Each number is 500 + 50 x the weight over its row's rms, rounded and kept within 0 to 999. Layers, rows and columns count from 0. Numbers have three digits each. The size before them is the row's rms in percent of the matrix's.

# k: layer 5 attention key, 128x128, rms 0.0547, rows 66-127, columns 0-31
# q: layer 5 attention query, 128x128, rms 0.0551, rows 67-127, columns 0-31
# v: layer 5 attention value, 128x128, rms 0.0544, rows 64-127, columns 0-31
# o: layer 5 attention output (transposed), 128x128, rms 0.0677, rows 64-127, columns 0-31
# up: layer 5 MLP up, 512x128, rms 0.0784, rows 0-54, columns 0-31
# down: layer 5 MLP down (transposed), 512x128, rms 0.0785, rows 0-53, columns 0-31
k66 077:492585482652479510501520531454492488488529407516491514514548498445519429490547469409526528460473
q67 083:488496434539504464520462560474457586535502579523397486570519457491475506485470517418465549502525
k67 086:539507485558550362474507504466505460527539498443450604559523478506547512636415598530507576480493
q68 086:440495518568563397546575471584456479523445470484424537574449549487501454578448556550470435494465
k68 088:453593506546486596477495438554513476521488461434521437505435512478412516589370512539654403499422
q69 091:544485558595478439510400428502469430495496483417461496529583532528494477533481578517443538404456
k69 086:500509559546518455587437511478634514528470481413408515528570539520548464565515590536522535522512
q70 093:510567500500592538460509536512506498477546552445543394547530483541439515525468516439383506627495
k70 087:421530469549575533431533534471576564525506521393578496441536385478516391449480530459496467482615
q71 089:464449498427480376519549518501542537492575508449442464451534499482508426433466532474521435384511
k71 087:503497535462522427525622457475429528390417509521478570443457411498507487462576472510457523466434
q72 087:382532497552583455518531570514585562506482564492471486383458470467429504457439514543420527466450
k72 078:520523492540545558506429578475384491542542462481532493504516521536478505407449509559460601502505
q73 077:561472485519513538449517481605508554481578496601405502534412502543533543525460537428498458482472
k73 071:509470499625541490532470518515552519525498519540428461518492486515424426517546464462495440527544
q74 083:477529519401540484561498511510575459495508493469476534590467393541548462556457569417464483607568
k74 083:503559530548352425473514457428510512548496523531520495534508507519599484497542488482494327464526
q75 085:475549504530428522571477510521582514509523452528516536509468410510452474428447555556604458522451
k75 080:516538482474500503427523520522598365503469444522456440445439479571453510493550530503554485484466
q76 085:351518412615492510445549549490488408432448454472554532513453499447444577526482491538605556500496
k76 081:390495493464500614494543493499482415440539505440460569460482553520472518476450467495570516500433
q77 080:466488664421455394450478463460379460502458446572547474534477496494508424607453398562524527485501
k77 075:496451542544463571521591446451495578476528609583474478494469529579538514492408508580542432547558
q78 087:343574535469482630523524489541473516527536546517494476501532452482537588502431455560510393588545
k78 081:406521524428504540446512500450423401530460494514396500547393385514527542459473525503527465582563
q79 087:486529479451510466476600581528585524544480425499558583566486483557603544513507431487470500600556
k79 082:488507529464511416520396486570498510513505619548498459498527497543449463435538514595493492495538
q80 081:493489451470480514495404531546490411562511473404530510529506456460471460477398545513473470461480
k80 083:506401489499464590565562532591435478551518543466565436482462540525559421433484482441494462537406
q81 080:513507537484454400512455580422473490460532532411505517450440462503505507522541521450487470466445
k81 073:571600473479473536494507508469487533453517585474579469468560460512492400564487427479427562480511
q82 094:562523538608569505527493458516495473495375515562561588540469531511451465575526487525494511489496
k82 089:469515521513473530410551428531528512450466498618485588466538524402535479569546552563510513563530
q83 088:462456585393548624480546440409558527495559582533459480580539582474422462526515511485512476425526
k83 083:453443611468495496461483425417448482503501515551500457560524529510362470564498482405536531434390
q84 078:564555537499510499505474479520398466497494422474497474412426465506473583520467544504445500459598
k84 078:490578464447504508462457573515558413562562450475447517496531463458459554553439561507449513467563
q85 081:551489441480528464539461501488553488471461452453495563472433496501565570501501446512467453606505
k85 080:627453499533487456606502503492477448471474436438632464642464443507542459449494492534562502534493
q86 085:466517537498475505463497503502511632449547409411450525429565524536484547563537540566511428540476
k86 083:532520633472535507458532538551520486488526480450546437436518518474471519461495524625514506443593
q87 078:530520486422527584503373458524534485489506518498455471535531512410408506519528443514456476549461
k87 073:596536459498529495502423542400524476511492533471468456613488547481512495510488497558527426611495
q88 081:513473615509574419535438484457511529545415501510492519502393513479543577629526484516575443535392
k88 078:497496522516470562452505481497514442587492468585549526491485562525630427434593481513584482524428
q89 080:504492550432567469432534591451479527515537513531431557448466476497518518445552544497480582554558
k89 078:489520558506594390529450506428480482511481523551505593444545579503435523406593467504584588445610
q90 085:438468515467495452515460564543537426522517488470519491461644544435503513475589476502422538512437
k90 078:466456559555436527487510535530435529466523491389539502476521500481501523507559497484516545558466
q91 081:559498572442445510445548482540444474430520534496538412407513465419526589520474542469412568511437
k91 077:491519515409483528528511440526508557507560396518540458449421423453545488549491468442535560542536
q92 085:470436481530470520496547481459554483527505428550462545565570533606501538468580508563552497529528
k92 086:453453560478554410510488511463505457547419532497493518583480490466486449498565440564554509479539
q93 087:567527521491574476521466551504459469512450474464456552395498581449478556478520427587597496493552
k93 085:561614476575495625554448506560514464545522470431517483424484495495428642584491489600434497481546
q94 092:585605513564528578465485551428531505498579550396467562470488534543506510440547487412534534589465
k94 099:528505484457519508474498531432509525472562577527416494503453496551468370470588495528513566507542
q95 081:504596426381465437435496475484500549491483500542367526498466477468457535460509454459513445424517
k95 073:641545458522534539449565416599514473444519454540509436562485457494484463565498462381408473533505
v64 078:443446402459430473495487479468488449538465530515447464500506478420515430514443447498513499565447
o64 098:488476582470502490534511540511540510493481563487578513501567527487444469539561618484536581418496
v65 074:535504409511565482406475394410466482506492431546558530438466493567460477528522424522580461446393
o65 091:468435489553553532561462600589478486468469571372399504552563507445566490574530551501467519587501
v66 090:490425510346397433519556459563554391501527468534475450603534462544636477531410530436435446475459
o66 100:425546543602560514469478521508461531474497510526528513454409500526331450400554511518552590468546
v67 082:554523502547429470529455473458409541443440457499437505464560503491396541526561623497508418473576
o67 105:501411487409494591483548511507594537514523560399564524524481567417587468555526504423469558453426
v68 108:566490593527432529472537529491577500417581418465428588522453475502421527432531494474517538412452
o68 124:448474380568531504461460453504490546621445479523454555513547490495529490571445503527469406511522
v69 083:417608452545427456521434470416491455610440548519513515480464474466562521479430489595565525493521
o69 101:454418496391501506489535538481499567446527499503529518591545534474365362474516447411482486462531
v70 096:539495532429491451514514522488613535541554470552472484541465604504573520438544496386544542398521
o70 109:434493513490530503432523503568498577502560487514532537415417428535432450514401481528453425571574
v71 098:482410578539421448472438479604500628499488503520494365367538532536578524445506452494482525465517
o71 112:537537425501573497580541559415526503545518573505481626521504449534490484531458444515482462521557
v72 084:509501482465452492514514481471471562452507521590494556554560435485509475545506530477535357615472
o72 099:478483500498456507498461509524514479552467440507571427476491495540528518432483473508530548384551
v73 092:569486468476532484405490454519578524516520534470587418551477417541504416497564526510653565389403
o73 105:454513413475542599560519571506504519553565488501519506435505610465496486442438524449479489541645
v74 096:454468477485460499519533507411432428507484515549488412562431602476513514553462476490587463494495
o74 113:463483475521510424572482527519593528528499458418511533446568411539562484473517527502492462539461
v75 091:517594545455527509515465385516551530526479447472527562552546379457477465463518498549545485573555
o75 109:559481471582495542498551547403477524418507591502484468534498546503472528506496529476460460465471
v76 107:462541478568475456474569585479462445411592484454457500478569554552458521499531541451521562454512
o76 120:576525482524467516536495456490579486546450536492466514540500470453610465486482480549459432612431
v77 099:516495603417479560402400478551550539511497497474475517579484455513621495590516503574504397476524
o77 117:463533385679563547525532500450491391381497479456474499493471454552475475515521490518546524518485
v78 100:564467424531413563459509452523531454477563494415431574503399516465477608510549500522503543530499
o78 114:522523528490467451534488504500462502444424454511451498396542472440510508568492581557452374462451
v79 098:554459455484421500545460457562557512424545427511393416554516461521506546513550501530501480549466
o79 118:494484530464528539440454567467392500586490521453609606404499514478556497500499504466479519449529
v80 086:478509456392500594579434447547446455498542550508591476537510516555529516464565484492408508374478
o80 100:531509410566555544449497516494488577487470465528557430463472518546474538484432438485435510581492
v81 105:521581428509545443500475494481507519552445472424409470450494544489405500635512534525555485560563
o81 116:508421599511466559495534490549522443454458477549604538597571507519508584528583471490462483481463
v82 087:497409592473428613549497622511508393464503519424460435493496469467543477429463434457377578496544
o82 102:523552426456551473444392486498490521485564558558551525453439440447471508480470473474567406434547
v83 098:595530486569524587498505495425415463545535496581443427472516518571538522464499534410532482420515
o83 117:419421469478513525544442512557467557569503472433594527518510426441485433511428508639590568528483
v84 093:537567441429443534468524533458499521410580588515405492462532482537551537541551525545460469555487
o84 103:450548496572520491552417501568513379565471439413480532551495516464426443517501494517487503502456
v85 099:491602529471470553536494583449516491453460516511474554568457481492519608459509436460477429515564
o85 118:468356425468563539416460438599420525538570498557473481545531590496517482547491507457517470485439
v86 092:600560405420518578484480527489543489437618536412459445475557558504465508473520390515432560457429
o86 106:454502544574432445495517471473452487436449516590321529507450488425518594489493656505463416532561
v87 091:463457522405578534510504429426562516507503423415515587532422547588472483487521473485534533458438
o87 099:484504522484463538500553532497510547533490507599498424512458445425579562510511506512617552595471
v88 083:522510492538443454461496555413473511489412544502425540505585408417489450553506574560513548568477
o88 101:560488578474522521587457412564495494541528459431492504504505578550460491580518500562483497425455
v89 087:561522442391420570399434464528408425483471483550469495472501536498459530495498459471547439530499
o89 113:465540506488546488526441580430596532542511476392559561528532446433516488512478513451440510511509
v90 099:413490513540564513475408529488551573636538561508537521570468595506426484452554540497543503530475
o90 116:565470448436493490512487518524422517447456441503450481379501408429570515417495450439421508519508
v91 108:437584386509490406521485471557474471552360493484528542505469450427531383522432441548468547508516
o91 118:558469585542552424511460516406533509511474540456460582522522520526431400529507562429493484441508
v92 091:510458494408468538563492452516497504389527452522462462537484477567435447488438536485417414517518
o92 105:421502513550571505439459496526492447538509576457567531459492584392495551537497514489555577460381
v93 102:446530496465488525636430495482474559587511494521492530596456342568520581506571548539462464444441
o93 113:502479509543480514436551480469458426468449408502525414441508582526514448527478466513513507486538
v94 075:441515494450580524481568583526488483499462438539460586477579521572509474457497558438485500420477
o94 092:456437535452559519527427503430527500540499436474540465544395513524483544478481381593522409522512
v95 071:458472458542555511548514436462486569496497546530547468417463479445555413521464568507484462478443
o95 093:521552552463455499471504491537446478481515464500492576562538473547442544401542433555562543531515
q96 102:467528554551538517490491486521427525527500469515514479497548529512568486454509520498540462387485
k96 097:471537535481513420498517507502478524501521522531477465517439451499596413404558449481469445548428
q97 107:565563469514609611555511569481444503488502498482513566548483531522477497445482489464540491507520
k97 112:486465533452483434583538510506521519523545549450422545557495543489425541478489410524592412404545
q98 105:608510503467479513451604550472431528541393539428503595538512546478548451578529537397484504429536
k98 109:509482493536504410596417508471487445490457476533389457473533438532542504550516615481410495479562
q99 101:422429472421404597443578557427551504585546516458451510499525556499511553458492525517592523455356
k99 098:505622548466476403513504518552450549490463551527574478486529533561531456519552547461459515421511
q100 107:496450488524465496533520446529536423564497464426483421548564423495479506501526452560540606510558
k100 111:421532412547432473574546441542486482555517481407554546506543450557472529570471593494489430469427
q101 099:462536570440516434539421563485548449539492476492522467568502471511489548519545538433513521454525
k101 107:565513529507542482561483457447491467462592604514517518403535432492473488440573524524443491545486
q102 097:431559443552524487460451523507571531508505520482546554526500494461448525591425501515484430486450
k102 101:464546455558453480518493542503495519481516458462473453455625568430472503541449545539584458452471
q103 114:495572409498592609372516586468392553497555504516503534536432439502489577510454505463475544549475
k103 111:484547497514514564524463509503485504458507447480517541574471532535484565515521543476477505573526
q104 103:554585493502455493562448506444562477520527499467543520542543542521567511529542502587524455634491
k104 103:554554527481399415415540478515548478531503496517399503571632541455495447564506554537531486451546
q105 097:523436493501438522470513510527492458518461611539528483505553538460530541583427479482436527484404
k105 102:518469496481447536495472485458518514504505535469492429435548583458482531588522503392509543398414
q106 119:433402519455425491409578477518515480562437478510472564528494475496524441575505558536452594554428
k106 121:393493427498496464486489515577554479544416469495461587518487542457541419482596542497657473516427
q107 108:586618404645552556557547454580457470465465518523511561524488535538484471613530554535486487476507
k107 110:461498584468510354476514478494492431459470485536501567435492559448463505444576493558433459622511
q108 098:532594449443467558396568553444517535497436514548456422390510391478433548561474547485478446545501
k108 105:442439420557527547521588481447518519608432555477487465493443625527531488475491496493427619540432
q109 106:482480552428569372558598500500565464534517564576555453588432510533366465524529512581581584494464
k109 106:459433542370457505500509502441525515588530560516502511541478519542551445459404558484559425504560
q110 110:503448582539479385576481509557564416552475456527482445506501528490524523534557603488490510556558
k110 113:452495475461450527446533483622440459582537468512463424507506588473469465548548572510441521456517
q111 100:610496531550479535477567481534472446554480494511489514434503477501476557575485471497527491482414
k111 102:464552548490506493499453354474475451429448497535475502620445480525536501596448524533584530519398
q112 101:486442428479434548491429416487464499487605507513461442550516534433462480539498524353495411483511
k112 101:468495497482458561529453510546567478437398525409591443536471508563548461565418484570520563562562
q113 103:559451605456467492412515463441546488439422553532583500503453532511490569471546448423483449475552
k113 110:523426504514539436574480490474475516520560539546459477510539500574511538438449453471382464532461
q114 099:531460409540452477561567475471479518534487446458438506411438511451553539449527516560495452467541
k114 099:545536451499522595533469535395594507506512495460528449503538569453429496454561445517463524515536
q115 108:509505477583453512478460577518423464552460525420550505496513510467445455367502457502571415539499
k115 116:492412509408458518439434477616478521518560463519610476574542457424500498439514457442405475512544
q116 108:522571410472454521540490441573447568516508508566499463523415486470402581479456517545575517384535
k116 107:497613527568497436455501571558550530489552493556555485545501414510513586534450502470451561509477
q117 096:444451592472459423541492483526442461552433394463474619492463497449514462525562552486502487463534
k117 102:504407485513468501455459581471485396431618522505525477502533462454484417456527461487553555496590
q118 113:593604548524486446475450448435491435463499526500511592552542468425555452493496499506490495553521
k118 116:434477577503526484443588516390508446435444453418459527544535547481471433512599574459406516415515
q119 096:542517503504433447497488566487434548499483477500456418505530580560475487527475442549518507449539
k119 104:458543450528603537458359500511408466473562482418485493495508494440418519528390560576505476455512
q120 100:496536576446496446568399464560495586549500550522398439513373463538583498547470520410467476517510
k120 113:617507455536515444460450541491630559463560521509562552461447502618469518552516427409452494503587
q121 102:535452534506507425473557441491417469539549501569585557482491492457558522425462503428520517515474
k121 102:473441455490456514438580489527524469461575545497468496611567486577509453581481532470448484468564
q122 094:453511485422510416471459509510446401411464470461451409525470443453591514541523489358516407458411
k122 112:529481485483504470476517459536468473482488519403557516420532424478614460411575501395497496546473
q123 096:423600516462559488451503503478484389429485545553446500466565488541434517456428474521437438520532
k123 095:521422568489537492389473532566568586495533542506464459542539538528534446540512485505525517521456
q124 096:461441583499425530477464505488501519503548577550414445531527536471551450502496525544544443501526
k124 095:510499474626461539499595500438479618560492465538639526511440514434518452485577465500579496466460
q125 106:482516506541432505465468541557468409428535541461488480507539684490526556497428485554501561440550
k125 098:497507560539542501519437471478550466558548555435579507450543484464481567554475524442422554470574
q126 109:547537519543532442482424465462476432521372503517573485487516542505372492594418420524508540433475
k126 107:541391553447604464536413454467497567508476490506496467446483506445469470477495537498487538584413
q127 113:499493476512566542536448566477480489564478497519486509512461425467426480462411549494473554510576
k127 119:459467467537499558526580569521544467520475408585458480478440463523551474436477521538540488574543
v96 100:451579529528532474539489478533458530450496489434499465433470489557461520450478499499564430428500
o96 094:522490476560519498398529481455530506516461549443583498514592523499520496412540505488437551422474
v97 096:412497539573504408422503536539473602494516510489565511460513615536457507492553476471526528574557
o97 091:506539498536500520443489411521485575432503475450533561511432514564605527543490469472479456450492
v98 104:471477552533577507477486538387476406517526498388395463462550612539552567476554452547413520523567
o98 098:457501494474422412431574539540399443553503530507515603553436500544561522567585543460518452478439
v99 099:481454525540466527406485461527557507475588590564545479562549427496535448516494430509576487484445
o99 097:463522491488524596526485651464516482481481466468544617498545466519552531484515444512525554534530
v100 113:552478535572620462494415517484572613569451437563551597465510527597519524487499493539463491491556
o100 097:524506515511554485548503439480450513513418448494555454490476518569477458488501398616531512414494
v101 106:440448572459458528511506455506427539501476415565485505427539509521451503467516528519539420535476
o101 099:536544472606519523478448535459408485556449504506495536504478548481511461476508558518433477498622
v102 104:528494473494584503508567623444521523500460515513466551401512397480441600481492507559499504583504
o102 098:421493543472345599482534463520467510470446499502406608582533603496445466569560577520523523483446
v103 107:485451481457592465511535535488503598523540526477488502497546452425523503539480480458534504651503
o103 099:475525483530461509464549511514419441455495479536492498485449579579456529479493400510589489502571
v104 103:493421576530529533473491526496480565523456522423533445533507524488445565527611566474458472486495
o104 097:480357485515450515459390550544468494596468508515557516470477548499510477473527466433542541490569
v105 108:471540489408502578542591569517397523506464363547501498523494506545459570548493486508386530555488
o105 100:474459540436525443392458483488493620518483480486476561493505492463404475475427519491490402423422
v106 104:473500420563510485526549503578496533452479413537438541484447430567446502437453495455610655453501
o106 093:496488484491491504521543477553527496476548542444451478524472628466547567455482501472487441464471
v107 108:470502464437421572537535441550473604556501501478628557545545502532583596473540489440538534520449
o107 102:323458564483489416464563500433500489531515512437584506483557526549509508501501514506549543537452
v108 114:521423554504477476578550430502473471537430514499478443489419599513601575461448466507488554447540
o108 101:459462535471439378408517542443656499505457540424465499558539539495482507469476425546463500561582
v109 107:488459469532566454531493494465528506476479507478473497562505465518477567478452483428442596517557
o109 099:487471538587427479441501422415485542489477431552476550429548500495569532428490486504483486459505
v110 106:560452484551483479446508490578440508493521454560493508480437512500510424582473526543481476464415
o110 090:613542485502416486608507472511516493456477469398483473485522444505527510462486481453444518632488
v111 113:562552437501503368447475478519403464616550562564554487507520499404518462566480654488581524413531
o111 102:508521564498397465472513426408591543455519445555461373438453595537508495583527449507498532512569
v112 107:536502553540424552457461451457530591509539549460585524514513515425512481504490403524586436582479
o112 097:516565483486547489402500541484432459505422371480512451482491493410510479473489407449527584457419
v113 116:468446474502546522402507527554561546469550459500535549436447534498438531569528525507531527471410
o113 108:565507536550518474528422539499473593491532600564475573503466455410540532461464466554597449546487
v114 110:537547506465449562586454477637465537529545431561480565524526496478470440478558580506605488461528
o114 100:525577458462632451516543451450470494431505508452463420521517454607517497608548540477428511565449
v115 114:561542461538590483526573547458420489504448467475575515519413557602411485503389508441525474495555
o115 104:510532428460451494450407467475472532494502443420436526444434433446575481417528598501506464513526
v116 114:523437487445328486554535388497590496482540439495515513509504562496506468503552561503502441518525
o116 097:579479463521498332505462519385511525639530518456461489446540519508518484643497531508508450541479
v117 110:559526475469549478454439512569523479579576532530451381480605551571537445550525466488393498497432
o117 099:424467486486534479535543535504479553643537448558576504515422432455483522426542483524464522535558
v118 116:506493499539504497489464473513517540532502421484590428500594532550448527492534468543447519493484
o118 106:472467501437503503499477523464563632530529535480489532446450465480516501505462482535580447523494
v119 096:530536520573613544501580481523398498481425540545536520431528588499476557420502518524542480549505
o119 090:542497423386491540480566486577518468641485454474489461584473508584549515491477465494610497562583
v120 114:543488475577571486494502534445619505495566544570536473453479479437452529456576495452482546456438
o120 102:504420455501512538471614531506484403477532404472436464591544467546476507460502546536501492534525
v121 105:514491595496533568586495486435517469489515449466455489561505412531465582482505453453491483473529
o121 100:428498437481501454488564505504446476507609483455560457476449511513561400492428452492564553551590
v122 104:443456513540507537487600418465464544456449475468456526522431511530450481459502500553490456428498
o122 096:474463513411486452504417462638549417494525554496523556495598528441457445556507543520458557416479
v123 109:451351578501618500537494545461441476503446451455511576488460455462608531533422522507449458479583
o123 101:529501419555541513518439515546520550433443490460480501556435475628470434491524439469461533518480
v124 095:542522465490460510438518426475478446502488560550495494399585530617533440525458492448472528566558
o124 093:541550518442421499445569388457469490548584453544502510504417415523442559487574501456487476445513
v125 110:518476562585470587562528489497427522466517570536515400460416465500536529425448575507434558523557
o125 099:510561467495409526408533486532496513503524484512520471512507420449591466505430490495469435544489
v126 106:507490560481384529612451466613497559523464431489500443526576437456569456507493465508462525526524
o126 099:505611532428599534449477463515549435508502533532495503517434477515442410510441476561473515469530
v127 110:481513473549497520534520596329449413469510551497467492475482496504479471474477479555549565507487
o127 099:436478401455488539466498516603468538546475400495527493489450570525550502500442540460523519511488
up0 094:542481425479464494578501571537464571540457472544490523557474449494551508481500523529458486538563
down0 086:423509542494442520365416594498508493486548578433477418474459505450471548368515515508490553526457
up1 104:537586460512514479385450478594524522517458544540544517535460386487477483560578523491394514436451
down1 105:475448495490474414546493526412499520461447411447427520453576481423558541508528459454619545504536
up2 093:439455593517424420551438493519554459475526514586436512518443566466507512462526524652549414565521
down2 098:492458492529553475505531504560516523514432504442510521457545405449441487489521506537495598496521
up3 097:563512481495525454526511394573503502540477553512454578503398458504523506422511502529563479556554
down3 104:482493483406504568502392576425619479479435466485472444563540519486523455613510541449462453444431
up4 097:491642452606465442444461528566488420527468491523460457553505430488490495381446548586484432526543
down4 102:519493440517642546499514471488543551465464575511505557556554551564393461440485516603532511452480
up5 094:537495438569648426536476535533503536523517491455545452394484470506504500429477497537488428453465
down5 092:406465544550396559429486507532551474508469540474464542483538514412513513572500492457456575478463
up6 111:555494567485485516466545519514490503583532476517576433399514607463469521619496495505443419465544
down6 122:496484491497425578508447568479487459473480520450493479585476518485547565515479537507444440571541
up7 096:552603456481531512423567486501520506493515521533508497541526422520425399583509574525517527491420
down7 102:448423502482502462567433453478478509569471545516489477515365549566573510424453497513492463499577
up8 096:514537502454487610491555506540450460483457484450428493484446553486523541592568528444540483376480
down8 105:529507378530591440440441449507499574492517569585521562430516502459496524525399486465413450518419
up9 091:430508452473442440496401523486505468467519513497484515465555518466500482495481415539534522595442
down9 096:439472489572542453463512515525470494399453454439428482506568446599592515452506553478468415522548
up10 100:565523511542452502423568560549416424448447567414527470473483514587508575488480510576489579474511
down10 096:402480433483515491542455462462521509532513478569478487510473526408464459540559567421535443534448
up11 114:439498456427472540536508503475449584480604505391389512419521545518539508506473535554435562460530
down11 126:422575418402472511409522437521488497501593447483464442424447468545537537457489550446431487389517
up12 137:363532599447452539474597483512508417473547505435550420423524554422408423599541543477529512444534
down12 119:487440380554446489445456477448458587531510447454455491532519434400514551357427602538397461528507
up13 090:423575428506503475592568538528530424512599498582528367454500489472436495458489426460406450499487
down13 085:565464407421472435468583574517431500456457602468526533576511492544483467551495479392530483433431
up14 101:473517562463545498596504476547465490490624478510537453560453544567478405564552548547410528486543
down14 107:489489455516462468518434529534570530499448561492469458551571561569516447489403485535420376417549
up15 088:535486478505567526494499495475473510452465581429556549385501484582407524418479560502560618520429
down15 083:498495463539475529492519558491475511501467497573510525589566511507548506567517507502453526584487
up16 108:472476486443438536490512532473500372522529531501575528673495563524474559494559551524489569419512
down16 118:473499413497510504463468489481470462447493455531528523445566432553515476578507457449505540552594
up17 089:489419456455473457548452476512556479561553573579549549519497517537471438428520449390461566568614
down17 092:498600543535505598480572514552461568467460505463505468436474412398528495523534522568624437468476
up18 106:522472519568515509423515458431506577441440536471548506474484551382497462508550509534385435501449
down18 103:572478594370475504546481589502532479493549435482352427482512390533544470451543531531521562483469
up19 105:459506505503442478476499452470522459503547595498433564435622549474531485561411516497458526520438
down19 113:534473544456555573483464571520485532467591465479551373505433521548543545454479560461477449466505
up20 091:499462442563462568436448543624507443465543581433453482542556481453511495526500571474561553547448
down20 088:511513492470529450588477526432534560591518509595538512506523542516492487417485461475531449420500
up21 104:515538457492504551430539527512526400506463505424526464466471548555437471490534590496536493450525
down21 127:369518482451482498581500540529549580448504564521496430418515551445511442537491422417435508476394
up22 091:588421465577548525487489497522552445503377422478566541595550509520493543433508531522568521461402
down22 101:484530443567524523503552528436484492485520520495562556485429592452560432489469588528499483529538
up23 107:635625498516495513453511529425419427507461563518515437498521578510537468523496609451472534456486
down23 109:479436583471516437491463567494505494414476542462482505581449446517485466500545537442465469483468
up24 106:446394526436462536506465490538401452503515490562469512513578468520594563548511599404494448413507
down24 106:568505527507437630610542529534545501473430523527543523587449534526486506369518440595551612502495
up25 096:499544498455468565502484507467430560465569435506569482496526503537443447451507479470395635395484
down25 095:526474557581532582524527438501541506476459418512436459558514522537573553555524509495516494518514
up26 096:484437433480485608529512503532460534618581509574589580522434486485472620471573514502457560540507
down26 099:554498455521493481451595424554485541457504506428553510525515472526584377576538455507486498440519
up27 103:485550545566475425411415475534435511411449466502432502524496498497452509439594520405491545448548
down27 106:407509551485538452565396491518559567484476540491543418487491466455541484553485392563481566395483
up28 099:421448437478500464574515488528481528466461434516379443528527555452405513559512530477441520510559
down28 098:470531481397457412436537500595471508579448501512549523571496449473426528419523569489481466454460
up29 119:450444477558503507594518422467454460488545491542507552530492466463486395495466512514523520421579
down29 119:544375624495482522478457589428504491427482430479410471444448482470487611478483493441560588508496
up30 107:549547502538567507549470558516555523532504536495522510453556525542524529470541557518467482519577
down30 097:575502472492471504385491509484490593627436496480453541534432484525444502493493485522465474457423
up31 103:454464514524421460571407525407525487528554447522511506557589555541507506480493476518486504514539
down31 107:538540441571502415481477561475475486514476505515632554418487604488495557534484525536501498536469
up32 111:479459608517459471538473522488468514491504570522555528506424436438386487462582445587491482586490
down32 097:517473495584525454500506557588537572399551489527473469511496495489651530388431506443511515498481
up33 104:564553389535520536460454527567399506474550543469498458538496492427525469483521500515505503526479
down33 101:534496524447491658457488499548518476540434535564514539524568550451555522486578491545502571459470
up34 090:423496537550535464609518421566395453469505496462551484503445453480500579519587572419457491544550
down34 087:522524453579438452480446559551617489399458434466507506519486541599539513484522476571518542451488
up35 066:535571463476402448528434582462585532499537512410416446517578532500449478474508634453497468558463
down35 060:490477582541585542471631415514485512440483504566527563519460471515591507535456445560477564504542
up36 122:528589491594431472398435524526466560533565439509482499508535542483563529571549591485498403494461
down36 110:531446523472462550523577502497516484545414576474447490487432509430499393498536508652524536498455
up37 098:479467472549472461477516505467499472604635551506500561530561496518553533504525521424630484500473
down37 103:499500536490452542511537546530419512426428497411450460436513497488466539524425464479432577503566
up38 093:519545542521440525486451436439499540491496469425494459502497539491545569511584504552456420500508
down38 102:530518462438502613494449481458464540488499445526498478479428463590377495422501467496523531474496
up39 111:463525499519502499534476516394481536417505528463520516498486467491378470507417488567499567617428
down39 110:436411478520514597571626487510509500535501466427506497514497477503562440519480491430431525448490
up40 089:546502521489516465535488542601504505501459537514448473499469639491382461478494490565518472471528
down40 092:459512490512402545437418523376499425447497491405509490457487426403487465504495517454514490454524
up41 112:559496472434525369461506534534466518502547533419540473553418496425538437538403438586539482492518
down41 102:511451561426569650523471452462564460502531502561468468443498541558456475506530432472565485509552
up42 103:488516477478472423440597475575504534538485519473481466485553437449604513566496505523424438391544
down42 108:465563595487492552522490514469493425473499410454514452453508490585447527483528477500544526503440
up43 109:517497436469552527526398492545506486532525422506428513475528451445443504529536528505492492507528
down43 111:532552481497490475501556444442471546512507492556504515539481561591580440535491435487566519509517
up44 082:566424531566488585482553589479500536586515507508615548438475518492550417516494376463531478480516
down44 078:468506514382566437468506452518516509455446497485371517596475484519470608494522644559499611494434
up45 116:600485493521502473426499576477519572469438527544446531451510473502562475421538443550580482522463
down45 117:455505434503523511510534526557529381533570419415392439552542493424467494480543489434390541508499
up46 104:510529522438388479481482471628465524427563488487453431473468454494538520489566489452420465517495
down46 099:512412425432588583531494471465579519500564451559454412487510491502456515467417516446571511475503
up47 100:484536520548566536455359535430454510517515515428509553490587514479491452467495625490497534545505
down47 093:504521419505480408486533492568556527460472550521500490447476526553509529461473458541477403544548
up48 099:569465448464511472468523585502479466444524521487632460524559519510581465533529393477508460481438
down48 106:481451432377523542491529532492551504471507473562475486452545455622508553481475577484398391502602
up49 094:541533461428567488588470578532476546482520547476615512427464481490499396427470512485562478536518
down49 109:499512503474429491457454455409566433479504539460510506451442479565454578502497528477395544465505
up50 093:437503449519462486519468507574428487498556518484580436441499433499445489453518503503499404508532
down50 090:513526524513640537438532496458548573510547435512523476529515598461491500503492497625505465581508
up51 077:502525517485556612532455458529581525481507409523442525430511488463387554415452473510395500460564
down51 082:526525499541510437514465527598497533471519491483432440432450548559562409552538505541550571475457
up52 086:458443486493508499409536466483455416536552609575524421483504550456561462483472555401602525449552
down52 086:552506478531453466557350509481588621492534465423413476512511521509454494577631499535518576490386
up53 104:532446448507493501486499508472485364525518465465495492441521538522388491530460433536516494483456
down53 108:533525530472510455556446521475464478405469462450511495576423415465467528519476465509540497550472
up54 088:484468502476434499438533592519539502551440557562484469515474518408519488503476467498579494503578